{
  "hidden_size": 224,
  "vocab_size": 1024,
  "rope_theta": 500000.0,
  "rope_fraction": 1.0,
  "attn_scale": 0.125,
  "parallel_block": false,
  "init_std_o": 0.0531,
  "init_std_down": 0.0613,
  "optimizer": "adam_hyperball",
  "lr_head": 0.00549,
  "max_seq_len": 384,
  "train_tokens": 115400000,
  "max_steps": 14087
}
Each number is 128 + 24 x the weight over its row's rms, rounded and kept within 0 to 255. Layers, rows and columns count from 0. The size above them is the row's rms in percent of the matrix's.

# layer 2 attention query, 256x224, rms 0.0427, rows 0-30, columns 0-111
size [108  91  94  93  89  82 100  81  90 116  96  73  71 107 113  99  94 100  99  96 102  94 102 105 105 107 108 106  97 106 103]
[[140 125  96 165 143 157 135 131 130 105 154  68 119 112 140 112  85 122 131 121 100 123 109 118 128 144 206  73 137 150 110 111  74 132 147 151 125 109 107 157 155 107 114 150 111 117 122  91 139 130 149 172 154 135 105 105 168 135 130  96 147 152 126  89 121  82 134 113 121 135 134 118 130  93 117 126 130 130 131 144 157 113 179 144 124  78 149  72 151 122 127  76 150 110 100 112 155  98 160 131 132 114  97 146 150 129 152 166 113 135 155 127]
 [143 108  91 176 104 102  62  93 132 113 143 118 116 116 140  96  97 114 111 112 124 124 126 124 101 131 190  78 126 125 114 111 120 140 149 116 112 144 103 111 184  77 137 135 120  88 132 135 159 114 208 149 137 131 119 100 102 127  81 124 162 145 149 112 151  97 149 126 137 128 122 147 104  62 137 136 144 123 116 138 120 106 117 133 100 118 144 111 163  94 124 100 159  96  86 158 135  99 157 150 140 163 111 145 115 116 182 142 108 131 166 145]
 [141 112 141  83 121 107 129 103 162 122  94 150 151 129 121 148 175 168 147 124 138 186 142 116 142 109 103 142 122 120 138 101 126 140 109 121  89 128 134 141  89 161 149  97 138 165 136 135 136 175  65 140 156  97 149 137 120 145 158 129 128  84 124 127 125 176 136 116 102 124 158 130 150 158 109 106 128 112 152 115 122 154 136  99 138 150 122 123 104 145 124 130 116 121 132 133 140 181 113 133 110 119 138 132 104 151  85  92 126 135  97  93]
 [180  99 181 149 113  83 145 107 135 146 114 138 118 129 124 133 122 136 143 120 138 144 135 140  98 119 103  76  87 114 139  92 135  87 103 104  87 149 154 128 179  95 137  90 161 111 127 123 118  85 129 137 131  96 126 109 129 113  86  94 139 153 156 121 126 152 177 151 121 128 124 129 138 124 144 117 129 120 146 125 104 109 131  95  92 163 110 144 182 102 177 102 110 129 119 137 141 156 127 151 120 140 117 124 136 166 161 120 122 116 145 135]
 [ 67 129  93 169 163 144 146 126 102 145 159  82  91 121 156 162 103 118 118 103 102  99 137 132  93 139 173 120 140 166 103 142 120 122 136 167 152  90 109  84 130 126  97 157  97 136 122 124 145 132 167 124 110 159 152 111 131 151 136  95 152 140 145  98 142  77 106 155 104 137 116 126  82 130 111 111 117 149 142 139 137 131 137 156 123  85 142 107 145  91  99 147 158 156 115  96 116 108 145 138 104 132 113 118 155 107 131 165 126 123 124 160]
 [ 87 143  91 147 161 135 134 173  94 130 152 131 110 133 136 148 121 120 107  98 118 132 148 146 142 144 139 140 148 120 122 162 144 168 147 130 187 111 144 119  89 166 144 160 135 103 116 114 143 154 136 138 136 131 151 184 171 116 157 137 111 112 125 122 132 113 100 136 109 118 108 111 127 151 118 129 153 163 162 125 136 139 101 167 131 106 136  81  97 150 121 130 175  97 169  94 142 137 171 149 140  65 111 137 139  82 107 125  97 101  92 140]
 [102 156 102 129 159 135 137 132 115  98 141 103 112 104 159 136 121 144 113 155 104 131 109  99 103 123 175 132 140 147 134 141 100 124 125 189 188 115 188 119  65 128 118 156 126 137 127 142 106 117 169 108 139 124 116 126 159 132 155  93 121 147  96 115 121 126 110 119 110 145 131 105 111 116 131 170 133 142 118 102 137 155 119 153 160 135 121 165 158 119 143 153 165 101 138 101 106 101 152 120 121 103 166 120  76 128 116 132 132 119 152 108]
 [ 84 126  89 156 152 118  77 164  96 113 126 101 123 139 116 157 104 148 147 123  96 151 131 123 130 106 120 133 153 147 109 130 104 131 109 107 141 129 136 116  84 127 161 119 120 125 166 125 105 116 118 148 122 140 147 109 165 115 121 135 156 120 156  74 149 108 103 150 147 138 132 101 121 135 126 137 115 126 125 108 111 168 149 137 161 113 119 121 113 144 102 167 155 112 139 131 141 152 128 117  97 101 116 110 170  91 133 127 106 195 138 138]
 [148 110 171  91  90 116 137 135 143 114 131 142  97 139 117 165 161  88 119 132 132 111 131  98 105 114 123 103  94 136 137 158 126 112  90 131  82 135 121 112 152 116 114 128 139 178 126 130 120 168  89 128 137 109 121 116 149 133 135 151 137 160 126 128 159 136 155 130 108 100 173 129 123  96 130 143 130 115 162 178 128 101 150 123  91 143  98 144 135 163 111 101 121 117 105  91 149 115 122 145  96 114 134 155 155 128 147 193 132  93 144 138]
 [ 98 156  76 131 169 133 134 147 126 136 161  97 117  97 120 130 102 131 109 151 126 122  86 128 116 162 167 114 117 149  97 166 149 173 143 161 155  96 141 107  89 150  76 175  97 143 115 105 136 139 142 118 132 164 117 131 167 126 154 130 112 111 131 127 149  84  77  93  94 146 104 130 100 120  97 115 132 152 155  94 144 137 128 145 134 106 154 103 120  93 110 144 154 129 147 104 153 107 129 123 127  97 101 140 136 116 124 145 127  87 103 158]
 [139 130 165 143 107 131 142 108 192 119 132 116 117 124 122 149  78 118 130 101 128  85 124 159 130 119 114 141 129 152 195 105 162 142  99 104 145 140 110  75 150 139 107 144 131  73 134  92 130 157 125 131 146 153 137 148 143 152 112 148 139 119 120 135 150 132 179 170  96 168 121 156 146 133 144 101 126 133 137 152 152 137 117  93 125 107 145 155 119 125 107 121 154 112 152 156  77 123  85 118 170 110 134 144 147 113 162 108 125 133 138 140]
 [152 120 119 111 169  74 119 121 129 153 185 122  94 131 138 123 113 125  97 122 112 112 120 152 148 115 169 104 155 128 120 140 129  86 152 165 113 138 112  84 132 147 124 163 123 149 125 112 123 153 147 166 123 141 141 169 156 103 132 118 153  86 147 135 132  93 136 110 109 156 125 139 126 167 152 165 155 146  94 144 116 150  92 148  95 106 110 129  79 150  96 122 147 144  89 121 149 150 130 105 133 127 116 125 134  89 137 129 175 179 155 151]
 [136 148 139 113 143 110 128 104 114 128 144 129 127 101 166 156 122  88 147 173 140 146 167 147 156 140 139 148 115 138 120 115 140 118  93 167 129 154 119 139 146 131  91 159 128 140 130 144  86 173 150 174 120 153 143 125 151 112  82 160 193 116 139 128 100 158 119 126 135 146 129 144 125 132 125 182  97 142 116 130 110  94 151 141 126 116 120 142 168 111  75  77 135 116  87 114 146 126  88 121 130 116 156  93  93 156  96 165 108 181 146 163]
 [155 160  88 118 106 154 127 108 145 110 107 140 100  77  91 145 140 157 133 131 143 138 128  85 104 120 132 184 140 162 103 131 122 124  89 100 131  81 167 136  76 120 108 157 117 104 120 110 143 114 129 108 129 116 104  91 162 154 124 108 155 187  94 128 145 116 110 115 111 131 144 129 140 111  86  88 130 143 147 101 130 116  93 138 133 135 155 143 155  93 126 107 123 137 176 147 136 138  99 110 163 125 116 119 142 131 115 117  88 138 117 173]
 [153  97 132 160 150 168 188 122 170 134  99 123 150  98 125 119 123 134 138 166 125 134 124 123 123 153 146 142 108 153 179 125 163 129 116 117  90 102 181 154 101 124 135 127 140 147 129 124 119 106  96 135 146 118 114 157 141 168 185  95 137 108 131 136 126 141 183 129 132 117 115 169 100  97 143 134 117  93 122 116 151 180 108 155 151 121 135 152 160 174 104 136 135 144 155 167 118  85 106 103 151 124 117 131 144 118 140 148 132  93 129 117]
 [109 112 120  98 125 129 132 115 187 118 127 125 137  96  92 136 127 132 143 122 144 145 181 114 133 144  96 131 176 121 129 125 154 136 108 146 128 130 101  88 145  98  82 162 111 101 137 118  98 134 132 113 115 161 128  91 118 104 170 105 115 159 158 137 168  97 111 152 149 130  83 120 118 122 144 112 142 150 145 128 144 119 133 106 135 116 158 143  94  87 110  94 108  73 102  87 157 125  86 156 165 128 136 136 143 142 135 103 141 123 158 110]
 [178 102 169 131 127 130 143 171 142  75 122 128 120  93 107 116 130 155 115 117 126 146 138 141 102 134 118 104 123 118 121 154 129 123 118 121 175 137 172 169  79 105 102 100 130 138 154 193 146 131 109 107 107 161  91 129 118 145 115 105 131 170 164 129  98 130 115 107 108 132 173 141 141 138 137 111 148 139 133 135 141 108 134 155 116 134 108 146 121 104 128 148 162 109 127 119 128 199 104 130 130 120 112 161 118 171 110 156 154 127 137  76]
 [138 166 111 117 109 130 128 126 104 140 103 104 124 109 136 129 160 148 139 159 119 124 119 126 117 163 146 146 132 138  99  96  99  97 173 147 102 130 128 107 122 108 135 124 172 121 123 137 138 125 159 108 157 108  84 187  83 105  99 115 152 136  83 106 103 102 161 112  83 128 120 134  82 119 133 112 127  76 162  98 112 149  86 147 155 118 122  84 129 117 139 138 102 146 142 165 111 132 124 154 111 113 125 107 122 117 171 165 134 130 106 137]
 [113 105 137  65 121 128 142  95 114 149 128 133 122 197 123  99 132 148 139 165 120 121 151 104 128 133 100 108 167 125  94 103 116 121 182 118 116 128 109  68  90 128 163 134 110 104 132 166 139 157 172 152 144 105 142 125 127  88 124 115  91 116 112 133 147 117  96 155 100 106 118 135 120 133 169 143 148 114 120 124  93 109 146 140 179 135 127 164 125 169 149 133 152 127 135 159 136  95 158 110  85 108 173  84 122 153 125 119 147 140  87 162]
 [182  92 138 146 121 159 147 110 149 137 168 119  85 151 156 101 139 164  93 142 113 123 116 160 125 126 104 102 159 111 162 149 126  95 156 129 130 155 149 149 132 136 154 134 134 106 118 110 140 136 109 161 122 175 125 124  92  99 122 147 135 149 174 137 125 108 108 137 134 135  98 155 126  98 128 125 170 152 126 105 148 152 152 153 128 106 127 117 106 120 143 156 169 145 130 157  86 111  82 115 155 124 113 151 128 158 139 144  95  73 150  86]
 [157 107 157 138 117 139 152 106 158 156 122 154 117 113 154 130 136 117 146 141 127 131 134 137 145 149  84 159 110  92 113 196 120 102 104  98  83 105  87 140 145 118  48 113 106 160 108 133 118 130 144 143 102 117 139 138 134 106 115 129 129 120 114 149 126  95  73 111 146 138 143 157  95 129 141 110 141 131 130 168 122 109 130 101 163 109 141 108 130 125 133  84 137 108  60 117 116 129 127  87 111 107 146 113 174 114 167 144 121 121 136 172]
 [110 133 148 141 120 104 160 165 144 135 100  64 153 147  79  83 134 123 149 178 137 153  96  95 100 114  75 131 123 147  82 131  97  89  93 116  97 126 154 137 105 135 118 119 104 137 124 115 117 113 116 136 132 158 142 159 160 147 114 124 111 115 128 103 144 135 117 156 158 120 107 116  95 109 123 114 151 119 139 102 140 181 148 135 175 129 162  78  93 104 152 141 116 121 127  97 123 128 155 136  99 124 117 126 138 141 131  83  97 138 100 107]
 [149 126 134 114 116 131 131 122 111 154 143 162 154 101 139 124 120 171 163 110 131 115 126 112  88 178 137  86 130 135 138 124 123  97 135 132 109 106 127 195 119  61 139 122 108 126 134 104 166 126 149 134 165 167  76 125 115 139 114 116 138 167 115 134 115 149 130 101  96 115 153 155 124 119 123 130 161 170  91 122 148 108 144 128 117 111 111 123  94 120  85 124 122 113 119 155 134 117  76 141 132  87  87 139 100 142 198 139 107 139 170 110]
 [150 114 121 109  96 124  79  95 147 107 125 148 139 157 126 118 114 125 173 181 177  82 127 141 159 103 138 141 124 100 175 175 147 143 153 137 169 149  65 111 124 125 158 126 121 120 181 117 110 137 146 111 105 156  75 154 161 124 107 171 130 139 134 140 118 136  93  98 142  92 122 119 113 156 138  87  97 129 169  87 174 129 173 130 132 173 163 141 133 110 151 100  83  98 107 122 133 139 129 101 117  99 113 153 113 150 165 143  77 122 143  85]
 [ 61 102 145 131 171 111 108 139 115  97 144 142 131 158 117 108  91  98 172 124 144 144 123 111 104 137 149 143 135 128 165 112 165 132 143 138  78 143 142  94 120 168  96 118 163 111 106 148 162  92 104  89 166 156  87 139 125 123  93 175 163  97 102 123 113 130 174 122 112 131 146 102 104 137  85 114 149  86 142  90 134 139 123 115 134 146 130  86 138 161 145 120 127 131 101 136 139 103 116 151 159 138 110 103 137 149 155 164 168 128 157  95]
 [127  94 128 133 118 128  93 165  79 171 119 107 129 170 134 116 115 140 154 131 119 119 129 134  95 159 108 117 158 118  86 132 130 108 184 111  93  94 117  99 127 114 114 132  90  60 101 146 159 118 117 127 130  95 103 119 127  79 163  93  91 114 116 102 134 123 104 164  91 137 123 133 149 105 140 183 104 125 152 164 147 131 113 151 157 173 117  96 123 143 155 122 118 107 136 124  99 105 119 130 124 102 111  69 163 127 136 147 111 158 131 117]
 [132 118  99 122  90 160 128 137 103 154 114 123  78 159  94 130 138  96 133 132 139 134 163  87 125 154 137 111 153 154 125 117 130  92  83  95 111 114 115 129 105 146 112 120  98 102  96  75 149 133 139 102 116  80 132 124 133  95 129 110 132 174 182 126 159 123 140 150 123  99 118 123 140 102  80 103 113 175 117 109 145 162 110 149 130 139 112  70 130 129 139 118 137 118  93 147 128  99 120 136 150 117  89 159 149 150 120 146 129 132 164 117]
 [152 128 159  77  95 120 145 131 126 101 132 145 125  88 154 172 138 180 148 141 151 148 176 149 152 132 146 115 130 126 107 140 107 179 139 112 119 156 124 138 168 114 132 123 128 132 147 140 168 152 119 124 126 113 129 125 147 112 124 138 121 147 122 153 101  83 140  84  93 142 142 165 144 158 119 121 156 171 132 136 125  82 154  89 124 146 135 106 133 129 135 126 109 144 161 122 156 150 119  97 129 115 102 139 108 135  97 154  71 113 125  83]
 [150 131 135 130 145 111 135 126 151 135 133 138 126 107 133 134 174 139 153 125 147  84 144 147 126 117 129 151 112 115 115 166 109 150 110 151 115 142 106 135 125  96 135 136 140 115 147 155  99 122 121 131 121  64 113 117  79 115 152  93 122  92  84 139  87 149  75  90 157 131 140 126 154 114 148 106 107 144 160 137 151 151 138 136 162 151 164 141 170 101 118 157  76 153 128  95 142 110 153  96 162 135 149 143 144 106 129 150 123 106 123 127]
 [133  94 140 107 110 132 118 189 131 153 119 138 128  99 145 128 159 110 115  99 153 117 145 129 169 105 118 129 159 129  91 112 129 133 118 134 119 136 106 112 136 142 156 141 184  72 129 129 138 176 126 172 125 137  89 150 119 161 143  98 114 156 145  98 150 138 122 153 161 138 120 146  80 146  84 131 143  96 124 160 120 112 147  99 120 136 127 156 131 191 139 149 108  98 105 147 113 121 117 188 131 145  95 129 121 157 170 144 159 134 121 131]
 [118 119 145 150 112 124 122  83 155 101 140 115 160 141 145 139 128 159 135 116 107 145 114 101  81 111  89 150 117 106  76 153 122 150 104 128 120 169 115 134 136 122 128 134 119 141 124 146 150 101 105 111 138 140 130 124 100 118 125  85 139  92 100 144  87 128 116 103 147 126 114 131 133 131 122 136 135 111 106 163 123 120 135 124 117 114 172  92 112 141 160 141 113 149 127 156 139 150 113 118 133 117 124 130 121 113 159 168 109  92  76 140]]
# layer 2 attention key, 256x224, rms 0.0428, rows 0-30, columns 0-111
size [112 102 102  95  88  97  84 105  97  70  94 176 191 111 108  97  93  98  99  96 102  98 102 109 105 104 108 102  99 104 101]
[[127 119 168 120 113 126 160 118 121 173 141 125 130 125 143 171  98  86 158  92 135 128 136 175  96 167 140 126 147 147 148  55  83 125 120 176 143 102 165 114 135 144 148 120 133 106 122 118 136 114 117 172 167 151 106 151 167 111  97 113 127  83 100 106 110 128 156 105 126 166 134 128 127 143 115 116 144 116 115 125 128  98 173 129 104  77 160 130 138  94 184 131 156 121 127 110 127  93 150 118 135 107 120 150 129 106 109 145 119 129  94 124]
 [133 137 134 109 154 110 173 105 131 169 143  94 141 129 122 159  83 140 169  85 145 149 122 167 132 162 139 135 121 156 171 106 139 158 128 158 139 105 137 115 112 126  90 146 132 116 104 106 165 146  83 170 138 147 105 148 151 163 156 118  94 125 101 148 123 124 120  80  95 153 123 147 128 132 101 126 142 144  77 136 137 124 172 128 156 122 162 107 130 100 133 104 118 130 125  96 145  96 148 119 151 130  97 164 135 112  83 147 106  79  87 138]
 [135 115 106 111 124 114 105 134 127 102 125 181 100 143  96 108 158 130  95 170 129 114 111 102 133 109 119 116 131  84 125 147 120 115 142  86 135 126 119 131 121 118 159 104 121 136 136 121 104 123 155 123 114 114 128 116  84 123 157 151 143 169 125 161 164 123 120 136 155 108 129 108 114 141 210 131  99 127 160 113 117 125  79 133 128 153 124 147 149 130 122 142 119 135 105 180 140 129  73 156  90 114 145  99  97 174 148  75 123 155 147  98]
 [100 123 101 110 104 129 120 161 176 154  65 124 127 115 106  68 133 124  94 180 114 112  77 130 123 100 150 163 129 109 108 160 115 151 141 116 165 115 107 121  99  94  88 131  94 190 153 139 134 141 101 100 121 117 133 118 127 123 140 152 131 151 167 115 155 119  68 175 113  94 122 123 151  69 146 162 104 143 168 108 130 154 111 107 142 142 145 120 106 159 104 133 143 116 124 144 111 140 126 144 135 144 125  85 113 134  94 132 151 140 102 130]
 [120 141 154 123 144 152 125 133 140 141 134  92 155 120 139 124 113 142 120 133 156 145 151 136 119 142 118 121 118 174 148  61 135 119 118 143  86 109 147 121 110 123 117 144 155 136 128 112 128 147  78 154 151 118 103 164 151 150 108 126 138 103 108 100 109 104 123 117 117 144 107 117 131 124  87 141 137 103  91  96 128 107 142 120 116  62 147 127 112 102 172  95 129 124 132  98 115 109 174 137 163 130  87 140 166  89 102 144 132  98  77 131]
 [127 139 135 122 165 140 171 155  98 158 143 106 128 124 171 141  79  98 138 125 122 150 147 122 110 141 159 112 146 134 140 108 111 145 113 123 124 113 142 109 132 123 116 177 128 146  99 109 138 132 109 172 151 127 124 165 164 140 127 130 114  96 103 110 130 120 136 125 118 134 103 170 112 146  66 113 100  91 104 137 163 143 186 123 128  87 159 113 150 112 140 111 145 158 164 111  93  88 175 116 154 137 153 142 147  95 111 131 113  94 116 131]
 [120 130 134 108 129 133 154 117 132 113  84  99 154 109 157 128 158 118 128 153 119 112 105 133 139 180 137 120 180 162 148  69 102 128  87 117 129 143 120 136 151 137  91 124 166 112 122 118 171 145 134 133 100 105 134 134 144 155 100  92 132 123 117 124 132  79 120 111 114 124 119 157 109 102  60 103 115 115 124 152 128  91 171 105 117  94 128 128 132 118 133 116 136 130 167  91 140 128 130  92 147  99  68 164 175  92 103 170 127 116 106 126]
 [101  98 146 137 138 130 168 138 111 136 168 117 133 127 172 158 103 115  91 112 106 137 120 157 102 140 157 130 130 213 170 113 125 135  99 117 133 129 121  95 145 153  99 157 143 127 136 118 111 129 105 172 134 107 138 154 152 144 139 127 134  91 149 108 122  96 161 132 126 141  63 143  61 132  74 108 126 147  87 106 114 114 156 154 106  93 134  85 138  89 157  96 143 153 134 119 111  89 182 144 171 126  97 158 167  93 117 174 123 117  97 149]
 [ 82 111 135  93 129 140 153 183 136 120 126 145 132 117 128 139 158 119 140 155 114 131  83 168 117  94 127 149  88  90  84 151 168 100 126  87 128 103 118 139 127  94 111 128 115 148 108 152 129 137 140 133 125 123 164 119 138 154 132 142 129  92 157 154 137 144 159 133 123 101 119  98 116 149 158 141 152 116 131 131  99 135 108 134 120 180  84 157 122 172 119 101 163 147 135 135 164 158 149 127 114 136 116 125 128 147 130 113 167 118 150 136]
 [119 142 114 109 118  97 119 141 125 135 117  77 140 124 165  91  99  89 130  91 119 146 114 155 141 140 133 113 123 142 158  86 141 138 130 159 137  95 141 129 129 141 126 141 116 126 105 124 136 132 124 176 145 110 112 104 165 107 100 146 142 112 106 131 108  98 160 136 144 169 140 111 147 153 116 163 131 106  80 139 121 102 154 112 115  81 119 119 109 128 150 131 111 144 127 102 119 127 156 153 120 145 123 134 172  95 122 144 154  89 146 111]
 [128  97  87 101  87 110 115 161 103 120 118 133 136  99  96  99 110 111 157 163 125 117 161  78 103 127  91 139 104 118 107 140 125 160 189 123 164 132 155 127 109  93 150 131  94 116 130 149  92 166 133 130 123  81 104 105 148  91 122 112 107 140 101 160 117 116 136  97 118  98 155 128 124 141 135 140 113 114 158 119 133 113 101 131 122 120 167 123 118 112 129 121 151 151 113 152 127 135 100 139  99 134 154 139 146 108 118 128  83 148 129 107]
 [109 136 139 113 156 153 141 129 124 118 151  76 142 130 161 141  96 108 153 111 123 151 113 161  95 145 141 115 105 154 132  87 145 156 130 171 126 104 125 113 133 151  87 172 119 128 118 108 144 123 117 173 145 160 106 150 149 127 125 113 132  93 126 105 118  88 130 104 112 148  78 131 101 103  84 131 119 135 113 124 168  95 178 145 117  82 167 112 101 103 131 111 154 129 134 102 131 108 169 129 143 148 100 136 185 112  78 140 145 117  84 129]
 [154 130 134 117  85 116  99 109 129 105  86 170 114 137 125 136 162 126 117 141 128 117 141 111 145 139 112 129 132  59 124 122 137 149 135  77 128 158 135 156 153 109 162  83 149 134 146 135 132  97 135  96 116  82 136 109 108 127 105 107 122 134 129 124 111 173 123 168 150 122 145 124 115 117 177 122 139 110 173 122  84 134 109  97 127 152  89 157 135 141 146 133 106 118 124 159 140 176 119 112 139 129 161 109 108 152 156  88 128 170 186 116]
 [117 111 144 122 101  67 163 126 130 133 158 138 148 158 102  90  98  91 137  92 126 119  78 158 153 118 158  78 134 167 148  98 128 139 130 137 121 112 106 122 151  97 113  92  72 134  90  86 130 126 127 145 128 130 115 103 150 110 132 157  97  98 103 158 142  99 120 101  93 157  71 100 103 125 123 160 114 132 112 142 175 118 179 137 125 117 172 117 159 114 100 135 146  98 144 115  97 147 141 135 160  82 130 125  93 112  87 146 124 106 132 126]
 [133  96  85 103  85  97 121 146 115 121 113 118 133 146 133  55 124 145 124 132 198 100 104 116 138 119 112 161 147 115 105 154 143 151 144 129 148 135 105 120 144 130 155 106 144 137 117 148 156 142 152 126 115 102 119 117 171 116 136 118 122 124 109 136 126  71 101 165 108 143 153 115 152 108 118 133 106 101 131 116 134 111 133 167 125 157 191 121  92 124  99 138 153 144 107 144 152 138 104 141 157 152 116 127 120 152 164 114 139 112 132  92]
 [131 125 126 115 104 117 135 106  60 150 120 151 131 147 147  99 124 112 113 149 100 129 155 155 117 155 132 125 107  97 144  89  92  97 160 110  97 146 139 166  89 129 151 126 108 113 112 101 107 150 146 136 120 111 127  94 132  83 135 133 100 114 138 117 114 160  90  66 146  99 145 102 167 163 108 157 145 143  97 128 113 103 122 107 133 136  62 140 115 132 113 156 112 146 146 108 168 150 105 140  74  83  93 133 145 134 143 137 138 124 153 122]
 [111 116 144 141 156 120 150 162  96 154 153 137 141 105  64 132  98 147 161 104 145 114 132 150 115  90 169 148 150 153 125 131 120 125 109  98 137 144  98 115 150 140  97 139 149 134 166 120 135 177 141 160 130 121 132 144 142 125  71  94 100 137 138 122 136 101  96 115 105 142 171 162 150 117 135 106 124 132 118 148 142 106 140 135 153 103 110  94 162 103 137 134 140  98 128  90 163 123 134 134  90 103 160 102 121 132 150 145 160 166 109 123]
 [106 117 107 131 155  80 145 116 144 139 123 145 157 108 146 142 146 123 147 132 153 150 111 147 133 121 137 140 154 142 124 105 164 113 132 163 137 123 114 119 129 133 141  84 124 131 115 168 120 106 123 119 161 170 140 121 106 167 148 129 109 114 116 143 110 101 149 155 162 156 123 115  86  69  99 156 101  94 113 172 130 168 142 143 148 140 122 137 117 129 111 134 122 101  80 111 113  75 111 147 136 177 113 158 152 169 119 158 135 124 132 127]
 [136 159 110 171 142 173 148 142 122  93 102 118 172 138 126 148 116 137 154  99 119 131 155 179 150 170 111 101 139 105 141 158 125 144  87 113 143 105 119 140 138 105  98 143 111  58 117  98 111 148 110 127 125 160 160 107  95 144 145 108 146 100 156 135 184 190 130 139 136 118  66 118 145  94 123 144 147  99 102 134 135  96 138 132 107 145 135 140  99 139 120 142 163 138 145 122  86 134 113 147  99 106 108 123 123 144 135 106 108 126 162 139]
 [142 137 179 120 117 125 161 122 130 115 122  70  81 114 140 108 148 133 142 125 162 128 139 128 151 150 147 181 132 107 126 158 130 108 126 138 169 168 159 126 134 161 136 116 126 144 153 111 136 105 149 153 110 104 129 109 107 127 150  91 102 144 120 161 140 155 169 127 147 162 159 136 208 139 144 117 135 157 157 145 134 122 130 157 102 121 128 133 112 132 124 103 110 146 135 117 119 129 143 116  88 105 123 147  91  91 145 126 117 146 115 135]
 [154 157 132 114 103 143 137 149 103 149 136 142 134 139 125 155 119 167 129 124 113 149 135 138 118 143 115  68  88 103  97 110 144 109 153 151 135 105 100 194 127  94  85 120 115 135 101 141  99 131 116 147 132 135 158 130 115  72  99 147 125 122 139 158  87 184 112  89 167 161  99 127  93  98  97 120 167 132 150 101 116 122 132 114 130 106 123 123 118 118 138 128 162 140 137 151 122 147 152 160 117 119 132 134  94 142 157 166 152 171 138 118]
 [159 136 123 131  84 112 149 102 125 140 124 128 198 137 106 114 163 120 149 158 125 117 104 111 127 129 156 104 111 114 147 144 173 136 123  90  93 134 151 124 153 173 163  84 150  67 115  96 130 140 117 105 105 117 102 129 122 134 137 159 139 122 128  95 132 118 150 139 126 126 112 130 131 106 109 130 152  55 112 130 121 110 131 168 130 135 155 123 134 124 115 145  86 117 136 141  96 174 119 149 150 159 109 103  77 145 146  97 173 131 152 110]
 [120 106 107 122 179 157 146 102 122 104 152 147  79  92  98 157 169 169 135 111 124 119 170 120 104 142 149 145 111 122 171 130  99 126 111 139 131 147 144 117 145 150 125  93 148 125 156 171 110 157 128  96  84 154 134 112 129 137 118 125  73 151 117  92 142 144 149 145 166 199 134 147 113 113 131 143 152 118 140 164 117 137 129 117 114  71 114 128 159 121 153 179 131  94  93 114 140 155 125 126 139 138 133 111 147 145 138 106 164 162 128 101]
 [119 168  99 143 122 144 132 163 138 123 143  84 143 126 109 134 106 115 142 137 101 143 124 149 143 115  99 113  90 143  99 118  93 146 106 143  83 124 155 171  93 164  78 114 121 108 126 103 151 107 116 143 130 116 183 107 118 130 145 123 128  84  86 123 144 130 164 140 117 166 112 159 154 143  93 119 150 103 117 125 139 141 136  99 139 191 136 123 167  94 109 153 120 156 128 128 100 126  88 128 108 140 143  80 112  90 100  97 130 148  92 125]
 [127 157  85 122 139 148  78 125 199 106  95 102 128  81 161  85 136 143 124 164 132 104 114 143 150 111 157 131 103 138 129 142  74 140 175 188 133 124 100 116 101 104 113 137 133 113  84 104 162 134 144 136  96 103 118 113 149 104 154 123 113 142 140 105 101  97 144 143 100 124 132 145 105 119 140 135 154 118 147 128 139 185 105 178 153 155 147 138 117 120 163 136 135 132 103 110  87 138 138 115  97 103 148 145 138 105 153 140 150 155 139 100]
 [159 162 118 134 150 167 119 137 101  94 135 105 120 114 153 152  81 155 128 133 124 148 131 194 146 147 165 120 132 163 158 131 142  81 101 108 143 112 141 102 118 133 139 114 180 139 124 128 137 164 138 126 116 167  93 107  82 154 131 126 168 110 153 136 119 168 145 125 141 124  78 131 157 107 149 123 134 124 145 126 113 141 129 136 128 113 108 149 149 110  90 143 149 142 109 124 164 125 152 109  87 138 111 121 123 155 182 176 115 131 158 118]
 [150 111 124 165 155 125  99 144 122 155 141 130 121  95 123  86 107  95 110 128 151 108 142 155 125 164 178 122  58 108 121 104 136  76 116  98  92 154  91 136 108 105 109 134 158 148  83 118 110 165 107  97 125 101 130 121 112 130 155 125 165 134 144 127 130  80 110 165 163 144 141 127 141 137 107 112 128 107 108 119 143 131 146 122 143 109 127 130 176 106 121 126 183 141  79  89  85 160 172 126 119 107 136 134 113  78 143 150 112  91 121 145]
 [130 136 139 163 160 148 122 193 123  94 143 161 104 112 114 141 122 137 100  94 125 135 110 169 110 134 126 152 108 161 123 125 100 128 115  79 148 156  77 129 112  86  96 158 102 157 148 137  97 125 133 160 114 145 117 129  92 129 109  66 133 135 103 157 142 165 156 123 114 106 156 117  61 130 144 127 145 119 143 131 140 115 107 137 162 114 132 161 113 135 127 157 146 108 117 106  99  93 111 142 140 117 113 132 122 145 131 127 118 143 115 165]
 [139 155 134 159 128 124 112 166 109 105 116 115 121 146 132  73  99 119 137 117 128 107  94 159 162  94 101 123 139 154  84  79 142 165 144 146 138 116 144 140  82 137 134 139 168 162 103  87 130  95 124 133 124 172 137  91 171 143 118 147 146 175 118 120 128 134 136 128 121 147 149  96 130  76 103  81 112 116 119 111 125 100 140 126 135 177 167 121 125 171  86 163 113  98 150 177 135 137  96 147 104 127 145 140 107 121 110 157 133  91  99 151]
 [ 95 124 106 130 175 142 144 154 112 133 105 160 132 109 154 114 129 155 130 179 143 112 149 104  87 131 153 150 146 134  98 159 102 107 136 127  97 113 145 130  90 123 141 127  86 124  71 194 117 137 122 159 107 139 175 139 163 155 130 137 132 130 165 108 128 163 154 113 138 122 159 128 120 127 125 124  86 171 143 127 115 159 108  96 118 135 106 170 101 174 139 157 141 100  93 145 174 100 131  80 125 104 133 132 114 127 189 143 110 133 138 133]
 [ 99  99 153 122 115 115 162 147  83 130 130  84 148 105 116 120 173 159 115 136 106 138 145 101 140 100 156  89 147 157 132 138 111 156 125 156 147 118 104 111 165  82 151 130 132 130 101 122 112 141 139 152 142 167 113  88 126 125 100 128 115 169 107 122 115 153 149 102 128 118 104 112 166 130 132 121 119 163 130 177 137  90 110 175 124 136 118 155  79 155 117 111 142 127 159 119 115 121  96 132 142 144 114 173  84 167 134 120 142 134 113  93]]